Each number is 50 + 15 x the weight over its row's rms, rounded and kept within 0 to 99. Layers, rows and columns count from 0. The size before them is the row's rms in percent of the matrix's.

# down: layer 6 MLP down (transposed), 192x96, rms 0.308, rows 32-77, columns 48-95
# gate: layer 6 MLP gate, 192x96, rms 0.312, rows 33-78, columns 48-95
# up: layer 6 MLP up, 192x96, rms 0.33, rows 33-78, columns 48-95
down32 109:54 30 40 47 25 24 71 77 53 48 37 70 59 55 73 71 45 33 46 52 38 51 51 51 42 59 32 55 58 51 31 32 40 52 44 80 15 51 49 60 74 56 32 64 44 57 66 49
gate33 091:54 34 62 34 43 43 43 71 46 88 61 30 45 51 62 33 49 48 51 80 45 30 64 39 48 43 32 49 54 34 32 35 36 45 65 38 42 37 50 62 57 35 43 63 54 49 32 44
up33 103:45 41 70 50 56 50 45 81 37 70 75 57 57 55 74 36 43 39 70 73 56 21 52 55 63 50 48 53 61 35 48 38 50 63 62 37 23 53 49 40 62 48 55 73 45 61 39 30
down33 099:36 37 50 36 51 55 55 60 46 68 46 52 46 39 50 35 49 58 55 46 57 00 51 49 48 63 36 73 44 57 58 38 74 52 50 69 49 42 46 38 42 56 61 40 51 64 55 27
gate34 103:56 61 59 49 52 63 69 85 38 30 59 17 54 49 60 42 38 74 27 44 47 67 31 34 52 24 30 57 71 52 52 73 64 44 84 65 46 50 48 51 29 64 32 75 51 47 53 62
up34 103:63 53 52 60 51 49 60 39 41 48 61 04 30 56 45 32 70 81 47 83 60 46 45 35 44 60 69 67 35 32 43 68 54 48 39 20 55 52 43 34 62 78 85 30 64 69 49 78
down34 104:30 59 58 33 34 53 75 41 61 66 46 28 28 48 70 56 42 57 57 72 74 62 46 38 43 60 67 49 72 84 68 50 25 59 49 66 67 80 41 19 53 55 36 36 38 43 52 54
gate35 103:55 61 42 62 64 30 60 29 76 45 44 34 49 29 62 51 30 46 48 29 62 48 15 46 38 53 56 68 61 64 70 67 76 46 60 44 55 50 43 33 42 26 63 41 67 45 26 52
up35 100:64 41 68 65 67 56 44 48 53 36 59 54 51 44 47 29 62 63 47 64 33 43 26 43 69 44 54 62 63 64 46 64 75 46 67 70 64 42 43 73 55 47 74 52 23 45 66 50
down35 102:50 44 53 52 50 49 44 40 69 43 76 30 67 28 35 63 53 37 63 61 41 38 68 49 77 56 44 66 28 49 60 47 27 50 61 36 30 68 73 48 41 57 52 77 27 24 43 39
gate36 099:95 57 50 34 53 21 62 62 53 80 41 25 40 55 30 44 77 51 67 67 57 78 58 51 51 49 26 51 56 45 54 39 47 99 47 57 53 49 57 55 44 71 53 47 45 32 25 46
up36 111:53 49 50 67 55 75 57 51 54 64 58 44 30 63 48 57 38 60 69 72 55 27 26 61 57 32 70 53 30 47 55 56 66 51 41 49 48 42 36 55 63 58 87 21 54 74 34 66
down36 109:50 87 30 55 68 52 38 26 34 66 50 39 65 45 68 23 59 51 47 56 70 67 56 72 63 07 58 57 48 71 44 48 28 69 43 70 32 50 52 49 56 61 85 40 48 75 58 52
gate37 108:53 67 64 29 56 60 26 59 67 54 63 63 37 58 40 66 57 36 22 68 42 44 57 74 14 65 32 51 60 55 38 57 50 58 47 41 62 51 44 51 65 47 60 55 30 52 47 61
up37 107:44 43 66 39 51 45 74 41 58 83 49 65 54 60 37 42 68 71 65 55 71 77 72 34 65 48 63 43 54 56 70 58 66 44 43 45 66 30 39 48 57 48 45 53 48 49 71 46
down37 101:47 52 40 67 53 81 60 47 31 51 57 62 58 51 55 43 63 75 71 63 56 48 65 51 40 31 15 51 66 84 47 72 61 35 24 37 49 39 67 44 37 40 44 51 60 71 69 35
gate38 104:62 39 57 82 43 23 56 44 65 55 52 64 46 53 49 53 45 35 43 39 32 43 45 58 63 59 27 55 53 39 17 63 16 36 48 64 33 69 39 68 54 29 43 48 33 38 60 35
up38 105:80 17 47 53 68 43 58 39 56 50 73 29 45 31 56 47 30 43 53 47 47 54 34 52 44 21 43 79 49 48 33 48 29 30 43 40 54 79 66 27 54 57 69 41 42 38 46 55
down38 105:36 55 71 42 75 62 40 56 23 47 46 35 62 52 89 38 25 55 45 56 58 48 41 44 48 41 56 33 49 53 69 35 47 63 60 31 40 43 69 38 79 61 67 63 36 41 46 32
gate39 092:39 74 54 71 80 51 48 36 54 59 56 65 36 59 63 55 30 22 40 77 60 19 39 38 66 28 38 34 77 28 60 40 39 16 50 64 32 48 45 74 32 43 40 39 44 62 52 34
up39 098:68 58 52 58 52 32 52 22 35 77 32 41 62 33 56 43 41 22 51 62 29 59 58 55 45 74 73 44 80 82 50 27 67 33 45 37 46 87 62 65 75 49 49 48 70 57 57 64
down39 100:60 50 53 44 68 51 60 39 35 37 47 44 29 49 76 61 51 46 23 62 52 55 61 55 51 70 36 75 57 54 31 38 61 52 47 22 48 39 53 59 47 63 44 48 59 59 58 11
gate40 100:57 69 56 55 69 54 42 48 61 25 48 44 54 55 32 78 69 47 33 50 59 36 59 77 43 58 63 44 42 40 59 61 64 40 35 38 43 40 50 83 32 18 68 73 53 46 64 60
up40 103:40 58 30 32 72 21 59 54 42 42 35 71 16 43 63 57 37 61 51 44 49 87 56 50 71 31 70 23 52 67 76 40 19 65 61 38 53 62 30 43 50 54 42 47 64 32 77 63
down40 101:44 50 77 26 38 39 53 65 24 48 45 55 46 43 77 47 30 65 73 41 25 44 83 64 09 61 50 56 48 52 58 44 75 72 80 51 53 67 50 39 73 68 54 56 66 35 56 48
gate41 095:29 25 79 39 54 66 48 61 38 54 19 20 43 36 64 37 75 47 70 56 47 30 62 55 50 85 62 31 41 38 29 57 63 41 40 58 55 56 64 61 41 67 55 59 31 69 60 29
up41 093:39 54 52 77 42 53 52 48 64 44 60 57 67 49 89 61 36 54 64 42 68 51 63 57 43 57 55 42 45 43 44 50 47 57 62 87 45 69 51 42 62 65 49 59 27 34 63 64
down41 097:43 37 50 56 47 87 54 78 56 50 55 47 82 73 51 54 34 46 54 43 57 82 29 69 35 67 42 21 26 31 57 74 43 53 45 36 51 57 58 75 37 64 39 54 46 62 49 55
gate42 101:63 44 54 31 55 62 34 77 39 24 70 58 16 48 50 60 60 33 75 63 55 47 29 50 34 47 52 54 54 35 62 74 53 59 52 38 67 69 55 70 52 44 22 44 54 40 52 63
up42 109:63 45 38 70 51 57 49 33 71 43 45 20 85 40 28 42 28 65 32 41 57 76 40 60 58 46 57 39 54 55 28 40 58 50 23 53 26 43 52 30 35 48 50 46 46 23 21 23
down42 100:65 27 35 47 43 51 16 47 77 45 42 79 09 47 43 34 25 37 29 30 53 58 40 50 41 36 73 48 52 54 44 56 59 38 47 36 62 46 39 22 53 60 39 34 42 29 42 28
gate43 099:39 53 53 51 43 38 71 58 65 52 48 61 62 57 53 68 54 36 67 08 39 53 71 40 19 19 40 32 52 81 53 65 44 58 46 65 44 40 48 40 44 52 44 36 46 15 81 80
up43 093:14 47 52 28 75 39 44 32 62 49 70 56 53 17 23 46 70 51 48 61 59 36 67 50 46 40 65 29 44 30 69 57 37 63 45 62 37 46 47 66 42 47 30 50 51 49 51 59
down43 096:55 51 70 41 60 86 21 49 30 59 55 49 45 46 59 30 33 42 46 84 70 63 80 68 31 60 50 53 36 49 54 53 41 41 53 41 36 72 21 56 25 42 47 69 63 63 34 50
gate44 109:59 70 40 59 59 08 63 34 53 61 36 41 64 66 37 46 33 68 45 51 39 35 68 45 52 72 27 73 42 38 51 38 49 33 43 55 56 78 36 58 37 50 57 50 41 47 25 37
up44 116:76 74 59 68 57 61 52 34 41 60 35 59 57 42 31 71 58 51 60 36 83 52 56 50 31 91 42 54 32 29 40 33 59 83 41 57 34 59 52 53 51 56 51 45 37 73 34 53
down44 117:53 30 46 46 65 51 53 62 50 59 27 81 59 35 44 00 63 54 77 73 49 31 26 66 35 48 61 35 52 60 60 44 73 48 74 47 47 27 31 44 44 45 28 56 56 51 49 69
gate45 106:54 68 57 21 69 52 55 51 91 44 26 55 55 24 50 33 50 66 40 06 27 58 41 59 38 45 10 67 46 29 74 53 58 53 47 38 72 46 56 67 35 41 59 77 48 44 45 70
up45 098:65 25 58 37 26 51 56 46 54 61 41 58 10 73 36 53 40 46 55 39 57 35 48 58 56 76 58 47 50 09 28 42 38 73 73 45 70 77 47 72 30 36 36 44 40 30 78 37
down45 098:78 45 26 48 38 50 23 39 38 62 50 40 49 21 81 54 35 58 49 40 49 42 61 48 58 33 63 29 44 68 61 29 65 46 58 59 41 56 44 52 45 54 48 89 46 40 43 21
gate46 100:47 34 47 51 34 43 11 54 53 33 37 58 68 47 44 41 44 51 14 70 46 49 39 47 50 45 54 39 54 50 29 29 36 34 40 50 39 38 35 37 56 70 35 50 63 66 50 49
up46 103:36 53 28 43 85 23 67 28 57 55 68 30 54 43 57 58 64 62 46 63 52 70 53 38 36 38 27 44 44 43 57 57 48 21 64 41 48 23 55 62 71 50 50 44 46 51 39 52
down46 095:78 18 25 52 31 35 39 54 54 54 43 53 55 62 41 45 23 49 54 81 47 42 46 44 37 59 74 46 47 60 56 51 59 79 29 62 45 54 53 64 18 66 62 37 72 56 71 56
gate47 092:45 39 51 24 42 35 37 42 52 16 29 80 40 39 43 45 60 47 66 48 71 63 33 46 39 74 51 58 76 50 74 19 63 62 43 49 60 59 25 46 46 53 67 50 65 75 61 43
up47 097:49 48 33 71 25 55 65 52 39 77 46 59 52 25 76 54 38 29 38 16 52 64 55 58 29 58 42 41 33 70 77 70 30 42 62 51 38 26 16 49 49 40 71 45 33 49 66 51
down47 100:20 54 40 50 38 41 68 31 59 38 35 35 60 64 82 24 68 49 66 85 50 52 34 54 37 62 70 58 70 48 57 38 72 47 31 54 78 44 33 34 44 58 60 39 63 71 55 73
gate48 101:48 45 73 48 93 58 26 38 44 46 52 31 60 31 42 17 53 40 54 64 42 57 53 37 49 41 65 36 73 63 46 61 57 37 49 32 39 31 42 67 56 19 32 44 68 24 70 27
up48 093:52 43 31 30 33 45 67 36 46 67 38 40 33 55 39 62 39 36 58 69 25 31 34 51 51 35 56 44 16 52 62 40 30 71 44 19 50 28 69 33 59 44 48 23 60 62 62 81
down48 097:61 48 63 60 46 27 44 50 70 39 49 59 42 53 59 38 30 66 50 45 35 23 28 55 49 48 66 28 41 43 68 74 40 52 57 22 87 46 39 33 51 79 43 47 76 45 46 68
gate49 101:38 27 41 33 51 22 34 39 52 26 65 41 71 59 65 43 75 78 17 56 36 74 62 45 83 46 30 70 68 47 62 62 41 56 56 56 17 38 28 62 53 45 40 73 54 27 89 25
up49 098:63 45 39 15 43 56 35 53 54 82 51 80 65 60 73 57 22 28 40 73 68 29 33 23 49 61 41 61 33 43 76 53 44 30 38 65 51 40 59 62 65 51 39 60 67 54 43 59
down49 097:20 63 53 74 42 53 67 38 42 40 47 67 39 61 60 67 65 29 70 50 74 39 53 42 49 75 80 58 73 70 65 47 55 59 73 58 43 59 37 47 29 59 64 51 24 63 49 54
gate50 101:49 28 52 45 51 39 72 61 54 62 48 67 44 30 44 43 62 44 44 48 77 59 14 56 27 37 42 44 42 54 66 33 68 76 57 26 35 33 48 54 56 59 74 76 28 35 31 55
up50 099:41 62 79 37 62 43 46 50 50 56 48 60 71 54 50 54 50 45 49 57 20 58 08 31 74 35 62 55 50 59 51 62 66 56 24 43 70 70 52 38 52 24 38 43 48 45 58 28
down50 090:69 56 71 71 75 52 46 52 17 54 61 38 62 32 47 52 58 48 36 69 70 58 67 69 34 46 36 79 43 50 60 56 57 56 43 32 62 58 56 46 28 58 32 38 57 29 60 28
gate51 093:51 27 30 48 62 58 47 61 55 42 54 49 70 52 47 52 77 65 68 26 26 35 47 31 63 68 45 47 56 35 56 49 56 63 40 50 46 40 71 50 57 26 45 49 33 51 66 44
up51 102:72 51 26 37 71 03 46 29 64 26 84 50 31 44 78 49 44 65 49 49 34 35 54 52 44 51 35 74 51 47 64 52 53 32 52 68 49 56 52 22 79 38 42 89 51 31 54 30
down51 101:58 36 42 52 67 75 78 28 47 29 72 47 58 44 53 14 49 57 42 71 38 53 58 61 71 50 35 45 71 22 52 52 65 43 35 61 58 41 28 60 41 68 58 90 31 55 57 09
gate52 100:53 55 76 62 45 35 47 75 42 74 45 45 53 54 29 61 51 37 49 46 52 34 67 49 29 68 56 31 85 71 37 22 52 31 69 47 35 49 60 67 65 43 40 80 53 69 42 30
up52 101:28 33 17 51 38 58 56 63 50 31 45 36 61 60 38 47 62 59 39 41 25 30 40 42 79 56 39 62 56 53 32 39 45 43 65 27 31 74 53 30 63 61 49 46 38 59 61 54
down52 101:25 50 18 21 70 54 56 12 47 59 55 68 58 28 60 36 62 64 53 56 54 45 51 43 67 55 26 62 32 49 55 34 27 59 36 62 50 55 46 55 44 57 51 48 60 59 65 48
gate53 098:50 59 30 43 64 44 43 69 64 42 57 68 62 42 44 44 66 33 56 61 56 39 40 73 65 18 48 24 50 13 65 36 31 55 54 33 70 34 42 42 35 50 39 31 47 40 21 52
up53 105:51 63 50 33 58 54 41 47 33 20 55 48 60 85 40 62 13 45 41 58 23 45 56 48 33 49 44 71 44 38 71 71 76 55 53 58 61 53 55 45 97 63 54 53 48 34 25 46
down53 103:68 35 55 64 47 45 53 45 26 30 45 52 39 71 46 50 31 62 66 36 62 61 59 43 39 59 49 46 41 62 36 56 86 49 63 67 48 59 22 63 39 48 51 62 63 39 38 28
gate54 107:58 34 66 56 54 39 37 60 50 49 45 46 38 37 47 81 66 36 40 41 72 53 74 55 42 75 57 39 28 80 25 51 44 39 48 44 36 53 50 42 65 85 34 63 38 50 63 29
up54 104:43 67 45 84 65 38 51 42 50 40 79 41 28 59 68 43 69 68 60 49 89 51 45 43 51 54 22 56 35 48 64 50 64 49 55 42 51 49 63 36 46 47 61 71 38 32 38 50
down54 104:19 37 65 20 61 41 65 59 67 64 37 43 64 81 77 30 45 49 71 51 66 60 55 52 52 47 66 45 53 31 59 36 47 59 56 53 29 77 43 57 49 81 53 56 24 65 44 71
gate55 094:38 49 58 36 42 37 31 56 72 41 57 69 64 40 27 37 40 53 08 57 73 41 21 58 51 34 92 48 56 43 44 65 39 55 62 35 70 59 66 71 49 46 33 58 37 86 48 42
up55 086:52 46 39 71 48 63 65 57 56 76 50 41 41 56 42 63 44 84 69 31 66 58 65 57 52 47 45 30 60 58 50 37 56 39 55 58 53 53 54 43 48 33 39 27 38 59 56 38
down55 094:66 75 38 52 43 29 56 56 30 60 49 56 64 46 57 99 62 26 67 29 46 71 45 46 62 65 43 59 53 47 25 69 31 63 49 47 41 60 58 63 65 46 52 63 36 50 34 78
gate56 105:31 46 61 61 47 40 43 36 56 48 35 40 56 33 49 48 54 61 55 59 29 85 44 34 56 71 46 38 53 47 69 57 55 32 18 58 58 61 30 72 31 62 45 60 45 55 69 27
up56 097:52 62 51 36 52 54 45 39 83 57 64 37 57 38 44 79 39 33 67 42 64 27 56 33 33 45 37 35 37 30 65 24 25 62 57 65 61 37 54 60 53 35 47 55 62 44 74 35
down56 106:42 69 35 69 52 45 50 46 49 30 52 41 53 49 55 44 39 52 16 50 54 50 31 42 64 54 27 62 69 43 71 28 42 75 67 42 51 29 41 59 39 32 52 60 60 40 55 44
gate57 093:36 36 41 51 25 41 50 48 63 52 74 45 53 38 67 53 46 57 60 63 54 35 50 58 73 55 70 30 50 32 38 32 48 65 56 65 77 59 59 80 58 38 69 41 65 34 40 26
up57 099:37 67 39 67 45 29 54 20 39 45 59 21 39 46 62 55 60 41 42 44 58 31 53 42 33 40 56 60 22 44 38 39 42 33 47 57 53 37 69 70 84 62 20 32 32 36 66 59
down57 095:60 39 48 54 54 47 55 71 46 37 40 75 70 67 77 59 63 40 75 60 40 34 39 85 70 75 86 40 38 46 62 51 54 39 63 67 81 51 58 36 46 64 60 33 67 51 66 12
gate58 103:61 64 54 37 33 21 29 75 42 58 39 74 57 41 25 41 52 27 30 44 52 65 50 44 36 35 65 40 56 34 62 50 45 60 64 52 46 39 68 37 28 67 43 69 60 77 55 45
up58 107:71 67 52 46 68 30 52 57 13 35 47 52 53 65 46 59 39 28 62 53 61 28 52 57 51 42 60 50 52 79 60 70 39 59 52 62 64 64 42 62 44 67 26 57 66 57 43 42
down58 104:76 72 37 17 60 53 39 46 32 68 49 52 31 17 38 64 40 47 44 59 35 80 34 29 33 72 42 46 61 75 61 40 32 52 62 22 51 56 54 46 20 28 60 41 72 61 43 35
gate59 099:20 54 32 62 42 47 52 74 49 23 68 59 35 58 68 58 52 48 54 28 24 31 45 41 58 61 46 06 50 32 37 82 45 60 89 49 36 20 65 40 39 46 45 46 62 45 66 61
up59 103:35 55 75 44 66 48 58 53 58 70 36 32 34 65 47 38 39 61 64 56 62 81 50 56 53 60 43 43 64 29 69 62 31 75 53 54 56 26 42 66 38 74 56 80 42 73 43 32
down59 100:59 50 41 56 75 47 56 70 51 62 34 48 55 37 70 54 50 30 58 34 68 50 69 39 39 42 47 53 68 46 43 36 27 42 40 18 36 79 26 32 51 64 52 61 29 32 44 72
gate60 109:59 70 52 53 82 41 24 45 42 33 49 77 16 60 54 30 65 41 25 71 56 59 25 54 38 43 49 43 61 33 53 54 60 33 67 26 47 63 46 24 47 66 44 29 61 44 57 31
up60 113:34 60 30 63 36 35 47 63 29 44 17 56 64 51 17 19 52 41 76 46 43 47 75 36 34 67 28 42 54 40 42 45 39 65 54 29 31 36 41 57 72 67 48 51 29 49 44 32
down60 113:33 33 54 62 72 64 19 39 50 26 43 59 60 58 28 67 82 54 40 46 82 31 72 00 57 55 42 38 55 53 36 45 51 40 45 60 30 43 35 35 41 45 61 49 45 43 49 53
gate61 103:63 61 57 53 58 38 52 24 60 54 56 22 46 57 43 48 73 85 38 53 43 66 31 65 41 52 54 33 43 32 44 32 31 45 72 45 63 61 49 52 59 40 51 52 42 51 28 24
up61 107:87 44 48 45 54 67 38 78 62 53 56 24 29 60 53 35 68 65 45 56 46 46 49 43 56 59 34 27 24 36 61 43 54 35 76 64 47 48 65 69 18 61 73 68 85 44 47 63
down61 111:52 72 56 57 44 32 56 43 20 52 33 39 49 74 46 70 57 60 46 50 49 82 71 61 26 42 49 46 74 31 31 40 35 58 29 63 62 59 66 50 21 22 80 56 38 46 44 42
gate62 103:39 46 41 41 68 51 46 71 47 38 37 65 53 20 37 70 63 40 48 55 42 44 70 56 73 76 49 40 41 31 36 53 57 51 56 47 39 43 49 79 51 43 40 35 39 38 51 67
up62 098:45 52 60 75 59 65 61 54 48 98 37 49 47 51 39 32 49 45 26 48 42 69 20 60 22 57 41 37 26 52 19 42 46 41 43 38 39 56 53 25 64 81 41 50 56 46 61 57
down62 096:62 49 67 66 44 64 57 36 44 56 72 60 16 46 61 67 42 38 40 34 65 76 57 51 67 48 53 59 64 42 58 37 53 65 50 33 57 21 34 46 72 34 67 56 41 45 34 33
gate63 095:26 36 39 58 44 24 46 25 75 40 20 54 43 50 90 65 53 33 64 47 50 40 56 69 58 46 25 39 34 66 46 59 62 58 38 40 69 49 51 54 94 43 39 40 55 33 24 52
up63 104:40 56 42 56 56 64 59 68 79 48 56 80 46 44 31 73 32 73 47 21 40 37 44 26 45 66 76 48 54 53 52 68 38 76 34 52 38 62 40 56 61 67 53 52 59 71 40 61
down63 101:31 79 37 59 73 71 52 60 36 36 62 37 44 42 65 69 47 54 28 52 49 60 38 47 63 59 32 45 54 44 39 49 47 24 51 43 57 65 53 39 06 45 45 26 27 34 48 57
gate64 111:49 51 86 50 62 45 66 57 52 44 55 47 64 46 61 37 44 54 68 50 38 51 38 41 59 46 30 50 27 36 69 22 32 59 65 60 54 60 55 47 61 52 50 41 34 71 47 15
up64 104:48 36 50 27 64 58 63 57 59 71 89 34 69 35 38 22 51 16 50 56 53 51 39 44 43 49 43 51 57 52 50 63 34 49 38 40 49 37 12 60 65 38 27 53 43 39 56 60
down64 102:37 56 55 64 41 41 34 27 69 24 60 62 57 55 53 06 18 52 47 58 83 89 27 61 54 54 21 58 38 46 74 34 40 56 48 39 71 88 57 47 28 60 42 66 42 61 29 73
gate65 098:54 44 47 41 46 43 56 81 36 76 39 80 51 62 30 72 63 50 35 37 51 30 42 64 32 87 33 68 60 52 36 46 45 65 22 46 59 62 64 70 27 59 58 49 33 44 43 63
up65 109:42 58 58 48 48 50 18 83 57 41 72 50 60 50 36 40 36 60 33 29 59 41 40 37 36 62 40 29 37 42 35 65 14 20 44 54 56 22 39 49 36 37 19 61 19 36 69 35
down65 108:35 53 42 32 67 43 38 63 19 68 49 46 21 48 48 82 33 34 61 43 56 52 34 49 56 64 79 52 40 20 55 32 43 19 52 37 66 21 35 53 48 38 36 38 58 69 53 64
gate66 099:30 39 50 40 65 63 55 59 27 48 53 56 67 65 34 80 28 39 54 35 66 53 46 41 71 53 38 66 66 35 34 31 58 42 79 50 69 42 61 57 37 57 46 37 22 48 42 65
up66 099:56 59 41 30 73 66 37 32 37 63 24 51 29 32 18 45 49 47 60 44 63 67 85 40 49 58 46 37 59 43 55 42 29 38 72 46 38 60 33 46 20 56 35 26 69 66 57 57
down66 100:67 43 54 40 40 52 47 46 43 36 79 27 27 10 33 60 26 40 76 51 66 29 58 65 39 22 62 50 39 43 58 52 57 62 34 58 69 32 47 56 75 43 53 39 75 73 61 79
gate67 104:45 46 58 42 21 52 69 42 64 66 69 48 62 76 47 61 63 75 55 48 41 67 42 58 35 45 72 55 62 52 38 41 36 58 46 24 44 54 62 43 69 60 49 50 63 43 78 47
up67 100:46 49 50 60 32 42 52 30 40 57 60 42 83 47 45 54 64 44 41 45 55 78 24 54 44 46 52 49 51 35 29 28 50 40 51 38 29 39 50 57 68 63 50 63 75 25 83 86
down67 111:64 59 43 34 70 53 56 71 44 34 55 41 61 48 67 31 40 15 57 64 50 56 78 47 55 75 51 84 54 59 50 52 29 37 63 43 39 38 81 55 39 57 42 53 32 73 38 68
gate68 090:34 61 54 50 45 26 73 36 25 60 27 44 50 46 28 44 76 32 48 50 96 40 49 64 58 63 48 55 40 56 30 39 54 18 24 76 23 44 57 54 46 64 54 57 42 55 47 56
up68 088:54 58 56 41 48 34 52 31 65 51 48 23 57 54 46 48 67 39 71 36 21 01 43 65 43 39 72 44 53 41 27 46 24 43 51 52 49 46 59 85 75 31 54 57 46 38 43 47
down68 091:31 67 39 48 75 32 58 48 37 57 17 43 36 57 51 74 40 52 46 55 45 70 40 38 59 52 65 51 67 52 58 55 66 78 54 29 65 55 63 58 55 44 72 63 18 30 60 39
gate69 103:57 43 42 55 59 46 42 42 32 53 42 40 43 28 38 57 60 30 57 54 37 49 57 69 63 58 22 67 44 52 14 54 71 46 60 40 32 38 68 67 35 29 64 77 42 31 28 50
up69 096:30 43 52 51 48 57 62 62 53 33 57 53 60 48 26 49 34 43 65 17 23 36 69 67 41 39 44 37 46 71 47 64 60 37 43 61 44 62 17 60 54 64 19 52 33 35 39 53
down69 099:25 35 60 33 48 69 25 54 66 53 55 55 46 21 54 34 30 45 13 72 55 27 35 49 42 34 35 63 39 53 62 38 52 66 74 36 57 31 47 41 40 59 46 57 16 53 67 59
gate70 099:81 61 48 18 55 56 47 51 66 55 50 47 65 38 72 51 62 68 56 36 52 56 47 36 70 52 71 58 47 23 60 32 65 36 63 32 67 41 65 48 46 41 32 41 58 54 57 52
up70 095:35 50 38 53 67 71 39 61 31 41 42 76 67 29 30 61 59 75 68 48 46 29 45 23 60 58 53 50 58 69 58 79 92 43 51 32 33 65 57 49 41 81 51 49 59 54 36 70
down70 093:65 16 81 49 66 32 94 51 51 69 35 69 51 80 60 35 58 78 63 56 32 69 47 41 38 25 30 58 52 67 76 59 47 54 55 52 51 41 39 56 51 34 22 73 48 49 48 49
gate71 095:44 43 42 75 40 42 73 48 66 27 37 77 48 42 36 65 43 50 70 52 82 56 46 43 49 63 29 63 80 24 30 43 62 60 69 50 61 49 39 71 73 25 30 53 50 53 38 39
up71 108:52 73 64 49 59 41 37 42 46 39 41 27 44 68 35 61 61 33 47 38 67 62 77 43 43 57 40 44 66 56 33 55 25 46 90 68 68 42 78 39 55 40 52 79 57 54 69 44
down71 109:48 75 42 44 63 60 63 45 57 50 62 76 46 66 48 67 39 64 57 34 82 35 42 41 22 47 40 47 77 42 37 40 58 62 50 28 36 45 71 47 71 20 28 71 52 47 36 47
gate72 107:51 59 52 68 64 50 57 81 30 49 41 60 31 76 72 44 45 48 47 56 46 58 59 54 28 52 32 53 49 37 40 61 30 37 55 87 56 50 57 66 52 28 48 55 66 45 39 52
up72 105:44 57 52 49 43 39 71 74 67 23 64 50 37 37 32 23 38 54 65 37 76 23 54 43 40 43 42 48 54 36 67 46 60 62 75 56 29 51 42 39 68 41 48 35 76 49 54 78
down72 102:52 68 30 63 55 42 86 67 35 36 45 44 56 21 34 14 43 55 74 67 58 54 36 44 45 40 56 26 65 41 54 47 68 50 32 45 64 60 42 36 35 30 54 20 57 52 16 29
gate73 101:59 51 51 72 52 30 65 62 48 37 52 59 74 39 61 30 60 43 66 74 64 38 59 74 17 41 39 12 26 26 55 39 49 46 50 44 59 40 44 61 32 40 30 42 44 43 22 81
up73 097:34 47 57 56 50 60 62 48 55 46 28 52 17 67 55 49 65 56 55 50 52 56 48 65 62 51 59 32 44 50 34 66 54 53 14 77 51 32 54 46 41 56 35 38 32 62 61 49
down73 096:52 55 38 48 50 40 57 65 40 47 59 55 46 33 14 23 49 47 35 62 63 23 48 27 59 67 20 74 54 52 62 34 35 17 67 40 43 54 41 42 77 57 65 53 72 33 53 44
gate74 104:66 62 32 52 57 55 50 38 62 52 75 46 24 42 58 46 60 40 55 64 42 36 62 92 67 31 43 53 46 26 20 52 46 38 54 59 46 69 63 26 35 65 54 63 49 60 43 35
up74 109:24 33 45 48 58 56 65 60 53 54 61 38 62 49 42 43 80 43 46 28 39 51 40 31 39 53 53 69 58 60 49 33 55 46 50 22 75 49 39 60 66 56 65 39 41 94 54 62
down74 111:45 73 45 37 58 45 66 33 38 60 42 43 45 66 61 32 63 65 81 58 57 35 50 50 33 34 77 05 66 53 66 42 49 74 44 90 51 36 54 64 41 36 43 52 62 62 77 53
gate75 094:53 64 43 50 39 53 51 47 43 36 45 47 66 38 32 36 67 70 36 39 78 48 52 53 33 25 08 30 68 45 65 36 55 35 40 49 56 54 46 33 81 59 25 57 38 17 48 34
up75 092:61 57 38 53 30 78 48 45 48 58 57 52 30 38 30 32 51 79 57 63 30 54 34 26 47 91 34 49 60 34 39 34 57 60 39 46 64 49 50 68 39 54 43 62 77 52 35 38
down75 094:37 12 20 29 56 52 41 33 47 66 42 68 37 58 83 51 55 43 62 56 40 38 51 67 71 34 60 56 37 52 62 55 54 66 57 53 62 43 53 38 36 46 44 40 48 62 41 53
gate76 091:46 56 94 32 38 39 39 54 59 43 47 46 50 54 71 68 57 49 55 69 31 49 37 47 66 64 54 37 39 54 66 12 55 58 71 55 55 16 22 61 50 41 72 59 55 54 41 31
up76 091:43 62 37 79 34 49 37 54 43 69 56 64 61 57 55 51 37 46 41 27 51 34 74 72 06 54 70 56 62 77 16 52 65 49 45 62 44 53 28 16 60 61 40 48 60 71 42 60
down76 093:49 33 49 73 20 71 75 49 75 35 38 20 52 40 54 74 37 40 76 54 36 64 60 61 75 73 73 61 47 53 49 59 64 58 61 64 55 37 52 35 64 58 28 53 74 53 46 82
gate77 104:52 44 52 70 76 26 37 48 27 56 63 24 56 70 51 21 84 20 76 29 51 67 42 76 35 56 48 61 68 50 61 56 48 68 31 47 40 52 47 49 44 56 82 67 31 54 37 55
up77 107:19 62 47 47 52 66 43 54 74 51 65 29 50 67 55 62 50 60 61 54 43 53 37 50 49 62 48 57 58 14 32 25 51 68 38 66 44 42 48 13 41 49 47 70 52 46 48 33
down77 105:75 44 69 59 22 72 80 29 42 34 44 65 44 33 69 24 34 80 64 48 59 69 42 44 53 51 78 54 25 54 57 45 51 38 87 71 30 41 52 68 48 40 56 47 33 61 37 36
gate78 100:69 70 37 55 59 56 67 30 58 45 34 72 64 35 60 62 62 57 57 74 76 47 31 58 67 29 33 56 43 36 33 65 77 55 35 25 60 61 52 31 50 45 61 44 56 38 83 48
up78 087:51 26 76 55 78 56 54 44 54 58 53 37 48 45 58 56 61 58 60 52 33 53 31 42 40 55 49 40 59 68 58 33 37 61 40 48 54 55 37 76 42 64 56 64 51 37 33 37